Weights of a small GPT-style language model, trained from scratch on English Wikipedia.
Size: 15 layers, MLP 256 GELU.
Architecture: LayerNorm before each block, rotary positions, tied embeddings, attention and MLP in parallel, capped logits.
Training: a variant of Muon for these matrices, 137M tokens, 5754 steps.
Each number is 128 + 32 x the weight over its row's rms, rounded and kept within 0 to 255. Layers, rows and columns count from 0. Numbers have three digits each. The size before them is the row's rms in percent of the matrix's.

# layer 7 MLP up, 256x64, rms 0.0879, rows 133-239, columns 0-63
125:117184145106078102124139130143142106160167046096130088111107167113133124122081095197076144181082167122111141127106130147152168136153151155155080096131078140150169144167115090146177119190117158
086:146170136109111119127127165113134111092113131134137104066165157139171155074126125108101097171105113136149197157106112136108199121172139046171139069142183112178152091176113129117154078163146121
121:163103126120138213131170137185127161185137087096150108132167092147134126097086113105094102148122122114146093132148148130132194151055111110189102120134128116159141137138137181066109189166084108
080:140135118137125102149195134123127056096166139166149098102099147072127117110116134174123134176114114141084110114096097146058155166123189156174125139078147125156169123166111081097123209171099133
111:150154160129142137144118154122097161135116209141114114216094196144085136081199102064139147159099162128103108140083101147133134109163136131174102077077168116161146145129115123074147127104118134
124:106163112097126150105119098212111115126127154086139133134100159146058083132118126215095062167088117114135131120155154163087123142145141161141167093150169139112105101103196136062117135085125114
086:129188073108185136148148158096081111153118103154092108170091059168119120131110114163135117119116147172193088150089177080117164159077141092100161178093121127164113100142127125152103171095138160
082:169164127127157102080117107110162166118161147111141116138126128126095118121092135112096121150172131145159158088085073090121187139138061138110165144101210174134212114163178145153112145111193131
083:148130100150137113151082133082127137151174103143091148144133106107112108117090130104141116073144103079157094114050087081145212117111123091139187101134118091116176115178094120196145159151174099
096:100075108153149075115142167158145128154105120168097121160128089181109100104149128143103182188115122075155097079098118156166144162059115084094164160106108086150122145134114054114129132138179088
104:155071121114128137125173118124126148190143147199091137140080100109130102133127102063117167093120173099108095103109092118104118147108103077135178187122186183111111096114196108097167153112167134
073:162115143170136142065098160113094087139136180145131145124121178158107078142139105155092172150122151093111109060130118145161129117189172072129103175088056094101153110148118175115123177154154091
100:152101120125062120105133098141121134150067129121144070162124155052159196173126151147093106136167142110149148120155147088130080135099145116138122179098133120200147123101215155145133177145156101
088:108099131160136121115206106147154105178119138138153113113080116186139128106178134082140108138068141104072120112209153114102167156119108106150141117103084066071091160088090150104156143167143103
112:062110166098168114131063130129150121160101145097123089158113145059104101170138108083098143176129111125135118132134042085115134120079139144076092127122120171090176147150092121079191132103132106
079:171146157111138130158142094114097039163150120110118169096148089092104110166100098108131163127087142118154095141119150061094144143246136085124125162126175124087165104143124120163119148110158113
104:124171162146137159120190114112079156141064144115086071133102108101123096139074094155126196178103140182112115141133097128148151150161174119162103082078125104121137151119087155195111173123086105
100:084120107138137146132196159173171106120139143104103212108083116098114100148136126130134171146133112124142145190113045088169085087164093073167135079075133157144156131143110130167149102106135109
114:143156111189118111073143088119088117135201096121147136125085097106051157162160145079133110174116151127196092115189115136092137191129088118107099109139154094167129148074151093150136103136121126
122:100125152093110085141110102101098155155126103132104143115134094141202165185117068116171131120158156063115115075198094128200107134089144126103175097069151172125127135119170107132159164127150117
106:136096100164124097121154088077108212162133097187151080129068127130161129130078124181132096151077129094164153165171159131135181123094144071145127106103151166139100185172129125125139142166124108
096:135140113116181206118121135140108125140144121104141125158078115203216110130159198109119076099170105098151144094171122113090144159104115101137124200136199095109138142107153156106125146141153135
129:082123109137147171089160072054127145140148130170161128096157185133119074127134152148092123120012083117105152118071131131134088125103118091131152138077174116138118143120117100111131142155173091
101:126148130137119158127151124161125115152106184135173201096153117125097183166089108142126087152070151148086143125113205162127093159160149170133157182145122138121104196117202116172101151094138149
093:113145163108110094108126112134173114073148102092146105097152122074150196132087099154165124121135184186172159163093092160132146111093087071141137072129105151167182155121075084138168157142122105
098:143169146132122137156133165196112133127160111119078067115151084102119146187124164154116102181124159124080115080122179144165190166114179133103162123195115130119121154094125177091107159072108108
112:138155117109144116128169139132127061111121183194165115097074159129117129101115092170136115069089113164133095183106112113099157187102070115081105119089183128126148103104186143132133159152164076
088:105107178063168150079091114120091174129077104159147152114106111115088095163113124154111101092136157182114135120121134076191084075123074186112119130130189138167195128137127119119148146125148092
104:107133153111130096094066149145126162142111122137134127078154053158102065126096111125172078142145180119101113076182140147078137103135152090175118134109132115182133111147179126151181177177177125
171:112142156145135151121164117068105133112139131157133154165164125167110108110141117165093108080062117139172146160069093099141113136074144057126160168072145192163109106124122103083101182169147080
091:102152140143115183105175129115092136108096082201145119132195125064191105138107143116127091129085162134113103058140148136124082155138164131136147109117143193188120079125101149085084138113127088
092:152178076074092109126092073140147139130133168139137122078168075138085164143106144099059138107106151140148125091103128201176126158088132110151168150059149146183126105109125147133137114068119104
081:080150072146104087154139128138096148174108084157113143073156117089152132123169159154138149161139164117123147159109124137132121164040141078163136110130174055147136216145147121103084103151103151
085:115142149165168160165114133154156135091066138090124070151148137125060068126103123106090089108087117093108124140065113066147044131057137128117147157145138134152157171168125106104146131109118092
101:113117133173200197148154126108123130170087120115187153162120178153119119154158162121163147130177161114092171153072113123094114092151100125091134172070121141082193075098122110115133137079125140
093:167191094132130153127135155156145040124170112074153153075178084138161105125093146117141149141109136066173152095118084091104114176088119105117097163133171116116119140137066133147133158106185150
115:127116115095029174132075163152118091182145150129115033139161130138123171109148097121150134205166131137187107092114088127131140159094130110147107119100139147088128126125112128073159107114172126
086:175080149173102156103068182118141086145135109145111181167147203168102152170055140165119100106133132119118141121106068137125164137160086148085142081122076109158101140148172156118139106120162133
110:175186215129121146114131187104109117158109174137143127154115137151123172129120151133113081164134157093128163099091126083091129130055047147154143089145134079151129111070108160113140121107150075
093:142111146091116124088168064183118143081149122079138189099164156109097131067147112129080093168079170177155145146122141153149079179158143136138108136108119143115148172155082121109154114178187102
086:076130146168189099150202136111137120141121117097153180139072183156109113137085116140110158097064100061142151137133083086105109160107106076106120102179113113139110130175137078088111167148134146
130:121147094149167176133080151135106170160151149135150120089088084113191137083115083142101166150088171087098119134147095131078071155082129108175106174149144068157159136146095142128190138149132084
099:085115177118101172070107174152111134097164128106106158137128150129115155084080101121164144137121129101165164124142085096110095146113076127156058137091155181136090075169131144055182147127121176
143:122149127173124126128200138067103143141137155099152123124118135145136114149120181105087088127031098110115173099133084054146117118098170060138111136054147150124134105105162094107124146104137082
084:189135171114159158073163135093147156137091142111076157141088130192145129162131102105151141144053086158126143127154156153078075147120096137075088097126112084186108121131187123128109174162149130
082:066075128119149143114150095112113139164099180119096127096089132147130097077176093151091141166102126095131163129177194164089121155113192173110106151081135180146101128150123168101083124093102078
092:105078157146118154099075131167152158200134116128208099126139087081159082108061183159156081131120172115107156150170116166149096155112116147098092117143133119116150106172134114179107079111122152
083:173101153103137146143081101114159150120191098139130134171124139119111067192148151136119078165165172101159089109190104074134146192090146156111178071152127118140146131115150064148119144135149086
112:117151114116113132109123069227152131111115086105143117149088043191127139142118134120088134146108189125149167203096082150121176144099166114138111142142062122149136103152091152147125141106098130
098:166114105157137134114148091120182161153111091124065108175071187096136118144167145135089178096184069107146101157130147097156136156131180088136132163074121123154148103180076142143123161171094122
097:081112100154084075103117120113180168160076113124112105078154107104147145155085117164150152126082156136130133153184129132078140149105117199146172158127099111095066072142169064125160146156116156
106:098196115102098172153098185152033123186141114162123095117086117104122137166082092127153096155121110141129148084161120134122109170134151165188115094088109137085078101128098112154182118154116146
102:118098146125143140151137207142168138142162141059160170119113098112033090108108112131152085116118176142097193157107185139122077139108104138144175086129123160130148153083091151150119171119142090
134:169144107153142137078062047099137097121167081162091103106142144167143108146109063150142153133174160140137181154100114188076112140139103119113089099116116162141172123082108071101126166112104114
107:102122130140162082070145064145113116131181113093153069144159093167146119099026112132148122115145127148122090133142110163106147094120177108112094149124129136140172128143139094130088163145217076
103:145138136153093165112136164150116051087133114118120136172163125184122139163158096108070130104077159132104139104106112117103183109083120099129089094070159104171161088141083156092081174076152099
095:082139098150184096084110131155117130142097098132099080125138133115163120177121085100161217154151196155095138138085090105083155111093192102134086115101126124119123110100140152173120181090128082
088:151140073120173138132200120175151122186161119068050161137156093135135158140131155130122158149070075047124120114107119120132126144107132124099157089137119104092176104170088144119101123125177086
152:145118133150172193119162112105106121074141148161166136146163113155103090112140119125096107120028094132120135155083126066135133149110131054155162157071127175158103104097114120102108180140160077
091:126142165129132147074105131101109188151109132061148134200130135173082129082180080188101158065144112129149143086090101115069123133181170112119142150112126112154113144127114101103170119164150077
101:157130166188145188114094095182095112120128078083049154147142047157087139141114124165131109100154125149132153181113153118079159098127114137118136088106156089152172063121101124102152091122123144
111:131166136139192145115156181126056167087153127111172128093104117187151126146095146136191110192116117106089116110144111089133141139143153136180071141143119128167153131107090126091215121103177130
092:136124124124128117133096068097163096118149186134158133106216140162114146064096083094148185163103122121162155178156145109153162157125109177116087173111143129139157086163138074157103086134114077
100:135135119142139160156169180170181146124142034064123104107155122138188103088153145110101164114120172158164160116151145150065156113085194103116148106121153132112133112080107148174147146157148088
079:168036103189172120154098127139148109142122122150110157148137142155155066182144140140104078094105139165162105107127194115140125142051138097146102130086166122111140134152135101055148099104090151
086:138129126084099104129124089130150154121140154089141166112159211103133138096101160080097087122113155128098174028099094185109139104103145129152127100130081069158143106162108067160133165140103141
085:119141204110123078109162115158086155143153090120126176172157148092119195113125116161140117171124095098112134147131103133056135173152130116082087115143098142162126052097194123088112105110165165
127:075164070113178155144159159141102129159162121120154103191158129135132107079113089082110129166125154136092190092080117182116139150156190108123194098104130123146104120140189123093128080103098109
124:158098123042174138116161161160092174132111101094127113152081132157171130138058135178181144056138118065063114158168121118123139119101152110134140114128137155136137169158156144073162137126162120
086:090128120112184187093131126077112169105078146151144119140108149163103125109122188112111116135143140193157137084127161126103182139048093197120133112094113091177159160112165152077115153123107091
123:104061105143126195166147123158102146156117143139109112133137087173091095124092076121096160118139118090139230147111127135083130140166158131093177126117105111155130145118095079078181148089071138
086:146144151119113123143114165038131145111128151146154086153213176155099146115083135108097100128089144145115082088095128161120196142121117113099094111167111112148170137192131134108205134081158134
079:148097087137142119091060156154117108161120149062083120109115187109137120098141173146117111158141178151109137179148087161120152122134079136035152069126135101154085160097164135132138135089175159
107:124111083140182159129121121157073090132093104164118141123068197153096112141093173163155115093110129085102142161191100099115139085102149141107123144136188096127139164089150187115173136175160080
121:127129130094157126142133119114099153149150150140189059172120131119140165176156087177118067137156112095133132131170102149177165145132167108077072147113154166156140093150030121060145129115126128
107:151107160034133133099069081171118150154075155144116057152173145109159111135114127131108145086156164151139094112127116125065121160115196145105095142128155133163160159125068118101120159090133170
085:111120137130146124141112123085109098169177098107080088142092145140130168171101136106145135117130162096148110150093184166158165138188100121145123101125123131105091124078115113201141093080240093
100:168139081128130162135121107146182115134113084083111164100132150154132106138115200134158100118070122153117138184091223110090171126156176139151093134164135101163153100108123196090108122171161132
101:121137129129138086115100135152086104162105128134111138147110203129120105204089163102178091104118167102175100090072228107129142133106121146155108123157101099109165101098144133050151112093141134
102:120184089092111131120120150148131085108113158134173180098144155140037179187131093169189073109121139094120153158126122153182112161138172115148157095078127125150131140128116113145077130059131115
112:088100065116129194115133123172133088091180094114099136119092173151103087087084157132099151083157187140114188164143152153118132116171097102102063106084142110162172115099134118115156158127161156
115:124084136136077081074141152105124151081123100146112154185117051154118148147121138142170137161111128127122136096162092177058117152145161092154121120106107147112192151173169148085147137148168054
088:064107076187126179110074133147085166150150122161138147133149117140129106123095131142115122114103099114188142208121162101143123144112134085121167069095140181192079165120109119102125175139114076
102:181081149118204146097103119147125162117153130067120144151139060121066158193133073104119113090132109151148124136109111149169189187174161157119151107116151106101130133096146105195139114111121100
108:101143100136172140133117137182154148124075186139184108205141190160113160159141130108157096097107091106114090157115087184207141164153111148106161122079147075153136117091127090130116100118120112
086:104085135153135120132084113111140155157087096075100164102112177145128132143101150145131077116087137147121148162069075100210123098177132060094172077133108083105126135092167134153160127087086144
111:013110113091120163133103194118127118142128100079146180161124199092072138154098114109090149099141100170106126158098125108144144159153179138098160175109150143170119099121137128123176120104149109
107:134141105116158169169093079068191140120145120103199126170099140145122123152166148121195109160172058090142110133118113147162174133162105144063144093083131145157182087148100139095133139122148144
095:116163133125098107172157054110126139107166140152113097078141155092128123152164146104125064197090125164128148128118110161148133179111131133082240167119130135120081123130157148136111092085079116
090:068191136128126147151101077152144136117085080113070095184127142113073180105082151111186151131107127113075113089136108145124126136100143123116091116172055134153132100092149106196162111118156145
105:133102092117117135168120136094112145229139119171102153108085115118110104155111114204071113147106190104192116163154124121103121121174117109139113176093158123164149098138101083144089105149064144
101:163151091141143176146122132160168165153209127111125184101086103136037084133125098111129088129119122140105081050124152087163141153144104130113118115147136131161170175160156157084126181109151133
101:179145177109112121120115093133120139135090144126129220208100177113145103147178141117200087124151126127187149149135122182074101133172088141110131124068132133157126134125083129154174113089123146
091:136108158094144122132135065133115145151168136103139162135097147161141107086131113164101114073050110099146171122151135101171101107123079058188115135136136164086096072080102146106107165088173081
090:136137105102081147109151140110164130194131137170146108093134121089062167142125133140091129140152171148143132162168132169126114160061118100057094154159125141056160162116098172103122184060145141
097:144154138111156170122130148148137153205121108161144159129156171155090112121133132151150197087115145070122057187061110141156115130111167146156094117151113088159098116131065175102117187115130090
095:086098101110136128100165147102116126120084148110162127124119159158125167113159163126182129141104144156122212215054115101124170097129109166212160131120165151197168118119146136141139117108103130
093:141193129096149088075196115142086084115130159043127124158124148149128166177138103098114073104108186122160090117125127137110123099105153148184136114116133138094165055153152123070120114117098107
119:132116136103128162082139078062097139143112144187182122134114125115150072117140104130105133116048097103095207145137105082116116159116128124166166141070147166159109138122142104163163148158124047
090:081122145102148167164064119078136132135120163175165133099128168140113091084161088121066136129098185085069139091138123123136142106062144043125105174113152147155140123108123102105176125174108122
094:141117134133114108135194108117134152153132116138163149087123156092101083102109093131158056100102127158112131128096039111132086182103162089105139151157204203151105111116131097066105096126144115
107:149106135117098123071096132096066157125098096138131167134124184188144170139131191092130132190186135077110130115086050128117141138102137132141115171072093139160139118089125099116141090073158110
080:121119107110137099101097106098155109123157116107114136094150157142134115130112109104122110192117183020090100157135109111129128153157112034148145059156178108064127140096178136127102168160134132
098:130114147124087177152157119096086199106101081108108157162102175152129156079151132097143098122100137129179065176094078139138147195106150078116083142097133186122137166154141129116116065134126157
117:144129119114142144107142140062147182137098168143164075148113118127178152080159137057112128150105113152096141099141137121055115129129115085145108105062103090138171155134136105144194076159093060
117:134082179177162125152105108164108168108096056202157133141109119125145118095130104126089117094110151091143140157144075157099126125090159156139047141101090142177182090110139103117153167113091084
112:141123122117108159136152138165057112116145161114141131173174138168068153123096114189152130098094142190186145160107119100175100128082165104158152164057087106121158120103085149070131146113172127
# layer 7 MLP down (transposed), 256x64, rms 0.0878, rows 133-239, columns 0-63
132:095193136139116188102112116137102105122110134114089152091202088092140093089129164053128177147087116151105136106165148128085146135191121188157108106072125120094112108128136172169138175098142113
079:136142120147127126179101100119111112178151151125127159146089113080064138104104161133172090078181136167106076100146137171120101155125156167106120144108088091056079155111187172106080176097122133
140:106093143098174214182124126105115145120114087122156129137129104144027178086138098108120099068125081125110155161139133136100148134095163145154088154109104103140093135187121123117122127171137202
091:137160126121112158131058140123080184109127121148143150183089129151129121145180136075177141095133079117153168111115108131139100038106081079106181144164117155094095117095134181153105101100166111
108:118077114110150150106063091128108155136142172109135100045125100133116169100095146131164128133197208083098176177126122146145110119132089123144119114180122071143125110123139164199135122127164094
115:138101230161129078160156076177147135137118145151129135111138094176117130163110100176136166168119097101173128094138071088103169126127103139150140124132144155150109173074074157130102120161062113
098:173106139164068191186150137123158103104120174117187150140089091140119138130136096113135207113127062123159140149158092079105133074110106137129124126136132204090099104100152094158108094150133165
088:099092153114106147201105121133133084121134116156067150083148158121112181113141147119156103095159120120094079212168214121142144164107137136133074132170091148082089125126124153094096167111093134
087:149130132152089132186135157144106119093101138099077139082165136089145149144136082150072157143169085104163142137150167116123118078168149172103113143177102095109059113115162145155086050120131194
105:088101129092086142149131144138160094104141185102150135154155156077130152129126185121087073110093103193191138195116115154110110070123082162138072107133130106107145157153066179121091137119121100
109:145149156163124150118115091176129101118131122124121107093092167062121149132144163093124125145110076179123184162138111082124132209090151172071104072165152100186092132076165108144128164141130090
082:159131060132118108161142122121113156069114109156075134102168131111101175147086134097117159090155124081109169122113173098124111091133089207125190164117145170089108115137158089162115078126116197
097:143150125149185067129145119104140107110127128123092117154121141137083119095130104074123134144128130159089095129139214110143137111194129160113142145198150100108130140138048129068135224130082125
103:138137116117126126136167153154112137109145140093135080175073172152088089160156137086128102117170130181130111157117128080097029108173162131122137163176124159097082094040116152138123088146134128
120:114129072079155153134103130141140165189163180126101087080124100120157117112180102083116188210167181125115120123102086169080110062117156119146115136114122135109155167125164100073126111144127130
084:193136097146098078094103140099081196058168123061146134143161144104115114115173150148169110115160122173130161132168122159137102105162160120135106138071096127101090158082131136207134108124111148
112:096154095131131088090124179083146106125134186090101164128114154094158171170133131136066161115159162131087171157174115134128077105076162150194124183135103110156115099109123154061106097084140149
079:104162113097077042089067127134127117177090095114066075119143142153129185141096115122113094125193180171144114118152106188121108140168135164143117131170136105096153141165128130154175157151139151
109:133229103162152125126090128133191168127157134088149152129152141140086098125121096142155124199158100191105132106112087137124157067114142100209116159089098164121132096115106096143124114147080114
132:146167155112084086177121106153108025174174138110151136141096154164147101095142164166107137138135130157135100096114085107129053148162159135144147174098128112114147075091123101126131167163149062
102:119081096118150128112161152128099163092119111153183096105156114109095055125105101165119117119176049112128137128173166102065136119126071070155135137098152139150170142135163181183152142185119140
080:119149113129147106079110092140140121176122152177020115141181169097070142164117130120120086122155148128155123129110109181089148153188133173145136097106090140097161138091119136120167096108116208
122:125135124097160125088122162158139123087172109180211158126165154071136078130111158138054136147108090121100185103147105090116151089095176102106147097123170111149125154118144113118086194107167094
083:117159121143159074132158148079125140165093090149060106159112093175127102136120169133165104084203157118129161155136074145132066183138153145133124115149145088151174073152083158131169137077126132
094:157176158113162130152147100147162107177065097155122097162149140157125108058105156135143077132209125119134129168138144162108078171130143065123116096139052130066167119133127144135078125129162138
088:171172080156108054130193127060171132117122182169115128117157176143097117108113143093117112127127126164172181112167078108137085156121107114184140101097135124162202123166110109137119102135101101
098:202119107147143146128146155129110136052141142114112149150144093063157055101107119108120210175132122059157137096103081158098090130192173150153156134124151141138144142102109160131124135078131110
089:125128076133140138236178154160128082106152151052102142122122129104131127104135148151117149086175104078102082100083118149152121092103144149185084176113106132105088136185128112104140092125152157
100:120151136087135086179153136156194102092146090123128144044120104087095146131181098167147135129130079152136128083117140139168175063121107162113150143127138130159050127159115115102116129173132059
137:161120109148092158155127122157101146060138156159194160154128126137121068133155124130150186115092101102124115137125158069106137085138196119139153183110152198132059092073119103089115154106107152
100:188145087111179158129093098145113094098152193107160121120086103102116114152174159136146202163139121073095137142082114085094139064127077148095107126120165081147129174091132146128073105159128124
103:066119092082182141117180149107148094078066102144117150125147130172195065105119142178169120146095105099094112169128147126129056129138111147093059159119118116085150143122129161160138159157137117
083:181112111160061145151113143111124129065157165066192122172106083151115131097195078167094145142160146123131074149134152115124093116170149123100111145151144158112084102147117123202119124081101151
085:144123137154082157161122141171108150081122141115155103122170089095147153144157121101146202121177110159217094137133134122157161068140157110144061151121117147095077101094141121157041120147136121
099:150122195104142078116157157146098163164093130118130084119135178118152101107064217091150105131125175133141136080096143148105159134095101113111118064105147144154154201147119129192089113106139108
083:088064159124124091127120119106095172075078126162085146211105131106049126159138145140097133092165121123120122161111186178121127098116107154102163133139111119158146092134213119121125075159135129
111:153111099090155111141184151148129094110108068112129135092111178156180114151083106066107139156114126167115147139050120078112110191122144138141159128156122065136158182157112116166136106181111184
093:093144149163113139092126180140084159155092092133147112136176137129139104129135179165123142123168039193122068131144082100138120079072098133142112146182098102126139080195108105125072133143129119
111:111120059150188125113123093135148137139123110055086104116128103167116103184113141145139187099114162176076094105183089189153105090136135066095139098174093126103163133151169133136109141104135094
094:109161130144141122120128184156140174094112092089177111106138114118105176173083141069103191124123115162079108079170094135146170107152122158127134194093136154099115075101119118148080090126119202
102:132174110091083104142092126165141160031132172119164099090133144166104143063185137106143125155140121157184111178108170152149119119112137168085099143158116108132104117094164137141069137108158072
147:171123129155161154100082129154100145169127180150094192091087121060170138082143095111147155155129128117087163106140067124049133121111141160190122133114177148126104160097102104062119132159123139
089:241187126154166123155131081143119102075134123156087101102097115150158108074186149085164130129086115121113123096113117118139136138153130165092184113166133110160136161094198108151106107134159113
121:154093097102122159118109168111147156056107146146203131153127138161064076108177128141103157145069081139185150113107109169146159173106096090123155165102107108135124175124129124140109175151161071
085:162075142123083147189085185178126100062171092160135105146139149112137095139081095142121181149107115115128160148108112141133084119131151153078147161134129189137072154160094171165111116099135192
078:172128197162094151108036128145139105101156120152161157157146107142082136131129159158153137092170142139178100200090121068101147071147095117118108152165094140093157155116120071160117096133142131
090:115142122177135120129143110087101032109157156113149168186111208140136181147159121137065126146137103131107103118079113067112159090117174148109148114121135149135147147065096146090141176163142099
091:174130124099138169120137182118061125146123161110140123103129133178079203158095095180120166142130137124076139087090161165163109090130026117157157164129095127111162121125088150138152107154123159
111:132076115115145120102117093187185101139110111119079113126161064179135174147108157097105086138165103108172195114129085131204181136151118153079106115133142102173162165124157147154096129145089107
078:113180137106124117089082135177114122144089136142120138149140121106168143099077112123183098076182196147121076120162115158101120108178111141189079082162135088123161187108141128107151113092181168
086:102133135113161135108156091106142095120131152135054137070159105119079151121170111131122113082114158125143099120110109090132143143150158118068116115200181167166079203148098167096094203101133135
112:116066096053068114130152134149150120079111153137142120141149170119135160170176094079108116080120131079224131177116128132131130158120116093094148117147102075139144201115128150129164142111087121
081:100157144109160127139161056091135108152127081114037113170134178110158139155132126136160127064189165139180110112111091119102132120142093135119151104156164138117170120110116100107184050163100148
141:100105103083128105153099166049141132103151128140111104136117172163123136145143126127169145068123151098122159157126147210110144144162117105089069155122139184066163130108124136198137136045126103
118:137135089124116067124163100049109105146123156109068141131126161175165098108154198090150151115087075124179125125158069140143085115120131083123125169134199175161160132096124115176144116115108132
112:079162122126141132163119107126087087098117096104133121115186149114135175152173161102091105183104105134126107114102141119223128100148142166114194117081093126128124137166118185171115112110189063
106:107140137178134097127152154089139150087172134149054110107098103139161097161138099120154066201136208133109127126139174114058114125118100154159153122125154121074178123080109181130144106085114114
086:155094159118093170174103082073115158088119107174115138150153052206115170133093108099130117081148139179093149119132108126139135138154150117080097155107161191139119162136090131161140091142107190
120:180123138161116146129124115134124148046148125145178152152119095114185036136174109178117135114061077143144136176092145108111126147101115115142144137141136200169074086119097082107101153140129137
100:120132110152121108178154102113130086093108076209136111148182217139190113141108141073138129116142079151123083143131197123146121091122114144145158097059103174128137130166105125109122164128117170
098:134111174127117187172153114060111145179129160150116157091068131126091134131139133115103156143137165165139141190118135055118136133123150098073171110167150099169145084051129164168120081100114133
099:174063080166100097178129135086188125134145118143115140088186130079109127127158091150103157113155147107130222114131107139138147126139098082127096120138155050119134092177143124145162108184103140
083:117147113139101102127117127155069160181070095140071139187085153111131166134110177163179059121150182141122114109096100143120071102126101070127118108146140146082136162134136182080182126137153122
080:105170122097142072109121104107145108193099103154056100124083145165104138124106130119148054093184193164152101155149105159110108166162108171160133110187147078106153120177145142127138116110102160
086:167133146147079143135094146121147135114113106100179103110135069146117121148136144141163174177134072133131112144134111068121113037121099122144145166195120182103092097142093123140031146128108168
087:165094144139109150184176149143108128035163126097136151132135103134101110133155104185101171104185130121128123149137130096151102131106118108106093171197115171116048102040155138137132101134117147
093:116092106163123103150102126106162110059058168126127155078121110153145119148176099117147158123127074113126098152091213095174112100106079151109124110148183169172064113117130156132099153170139150
134:141125156100167140159082126114117205119116120180115112091136078129155088092098140072157095158109139167093165090057068081107112190115149114117120120135173183124115120132163147119114141180120175
137:132110114089111112056152088104094176125119064128138073079178084144165149144066178148175100119126098077138173128171134138195122124101162106130135109072140123142138161193141130150132122140106146
084:138164110129174123179103102177139085102101099126113178138150130129160113159111045110169140104165165107116123130089191161144158092065127115094156112144104138168099114113228117137099095109124155
126:117177119123168108100097078195106175142127136159140101085192082132109128168101136143149147128105140103146183114144092145089145069089142131152081149080080160129168151078113152165094140143068157
088:166140146162136160154105085149158104134068196139102154106123188025073135147139124180172176057108178149125123136149141159102115098161110142101113103157097128141134143113126137118143101122077137
083:160119109133073173211135134121180147072125086115203110124211164143179153112118169109098149101178098143121118181103106080135138138113088147117151124134107137140068119128114116152078117129131099
114:207118100156120168149165116060113165137100149156152109113100100111149129113104117180136101094126141141108140154168152151034161109157161142156149117174075150060180139114162146123089101137088118
123:140135082099199148151123090152134177096107060066121141109147095162147113120111119132095122201154140110116173093077152081124117141132095144117194140110177123135170104143148174151126090103100189
107:181158125111131114160138090133120085138101134166143131128107130149139106102091146092133083075149103195131120125129114055141138149080094111139111172120152147199156062138125181175038113128146167
093:125114133125108124146158141124153187054127110116159153126204143098144095068076153123167129132130099107093167142165126094076130108053119124159105157126152134152133145158167151133092124169048184
082:101110161125141076079166123140096098167134165128038157125119137093117155095127103113148090104133203125183109122155072150130133192132111145171138141107137123143143176146135099128155135157029122
102:168102129183112184090133153106109141099097178203087169112205103079192137162103139089161091117137141094093118139148181094084141079087133123131104129152096105141103135164150131109095136123104130
107:094142077069105123114133098126147193170101169136124132100136156141123117153173143078186117146123100144112159110144158207063103141108120065130086144119080099113184165153099121192153104140131116
124:137110092166136098180120117165122093089119064114097117133128163097092138146171151159119190101103107148111123143077096136121197063191135151155090184098177094133169156130094107123121125093148174
123:091109092146162086151150126148110127081121135146143095158130146048134139161128074107113073206172144086198123116098144125109139108132200189138171082120133109083123130143136137066116160115123129
091:182130123147106166092127052121136119108170150057159160102151117082175108164172151097130146180090132066181148123108125095123157093112119129088106118174114174091108126094105152151084116126113189
094:098119148230165072136160138146179082095107145187169135122082131081149133087149122160143126152127133141120071119128146102101142110080137163084126097160153108152113116171103106092078171182133149
101:118086157099120144166132090085128125123107118097107097094181072123196128174154119133146156125137103114057101097195145147169169112148113144126152144120140136119188121071105122125225157095099117
092:191125096150163159160092140160094134060113133166112156151090135130139058129154087151129159069180130136131125181148145110056093110146128112118131145073088095097090143113139117079134143151174183
120:096128091119120181173058152175116123183141177072122133123125119122173092179146141085098132191123095122089117164097149100120137176119088146148081140136137035134108096132156161134120114094161140
083:095153156082105060094151147159081094190115136137042092122133101138152144157108121106134105089135215144120140142157122166114085153101153170159139106170144082102109172149149143155170092098120135
088:129084128137162150066122167148146140154085090087142164160126110168118137098089077169123174100175133111138097125130131134112133084158132144131032090118135121143170153124096095088168147178210143
096:142098133196157143175064129133085144081172131144150115117077141103157073129146077111116185191117072134165170095119131089093165107097099118111168133121086145136064124123147151119105102141090162
113:081162202112149082132107112151099195074100092162131126135151107090178080169101064087164123160123107162116156135094153095128140101148150097106115174158105137106144121172071118117119169158093156
087:070126178106161132073126137120172096194101113118101102143113126111128134121139104147086099139170179127153140133118108091121198121124163115133060112132137070206166169131142159132129080073093086
102:090151098166102172122157144138189106180190102130127100123110123186062080120099115173092124187118102125097094136161114120159169143057127114133097143200107143127123138138178133107160103171146106
089:131093102151097144169109163128089154048155096126192103124139110152137109133092127170144203128101087150130142137155146100108158135108144134132112161129118199129073118177119092180104084092101201
096:100126068125174083113129138108165118143156127124149127055140145154124135203148122124125101198139112110091153078115137164205133137120111143095160106121225097131116102141122144130137101119108050
085:078123119112133076196119139139170068129131118073103128157120079141126166135134096121062084117173148181132073132205098145113147130145123140167092130180132090128161127180154154145134099186126142
080:145141130168098127124129126142159101202128135176037141162132129115134121158141131115107126063223118138122077109216154167107102101160097098118075135118124144093142144168128145109116149094114097
110:152121114143157106144127083172144146096050137188191145136103120075173096090129182175142140132123075107089139155141127164123148150080069127105118061167160120140102139133094161165110095137099163
119:145116149112113193088143162093116167093123148151153124101143170069159073177135165119083165174148032115129157096121110159158127076105097086104142145172124100156113140089095140157135163144129084
092:156122126146096131103155137108130191093179123160161127133152142086178091176113104177160120097121079175173103102106136063111123107107092140158208118152150154096091127126135148152077080087142182
095:129065119173116158115100124102115118070133118117184127112115123162166083127163156119077202103132087128183162088165160089139174103130096141176139121139102119175066105186148120110183128134108101
113:116204173127130090113185114123145123153166144108170115074165090130114129061137152111149154093119129198109089135159106052124067110139106092094128190140070099148155145130135139118114087145118140
091:208159133165107119195102145160152108063125124142181111139128088172145123095132144136172198126129102134131124161122105090100121054156129145137104160163062191091097128149098094114089122141138131
098:158162114106125147161134155193129109140105139101145129114164089224085130168154175162178155171115105144118189111124147111122067094098109106113150095148117150108136089102156109116067155056115112
106:153102092119187110122077130129212108114185139163144080136136138102105165083109134156097143110144119107073123127116120171114090135124225090153138085127150109115149093158110094159157120067078140
132:097129151129033139134178168138148123138143131106168092154114114155165097089106128213122137135084112124153122112125161056156129152136091114136120078094157105116107112190112088126156153190122187
116:122115102149091128158180191101147098110128146064115169170147088214144153119131133112127127164147137104138120150050075113103153134122197144155113165116116165102101108173091112087094138111142072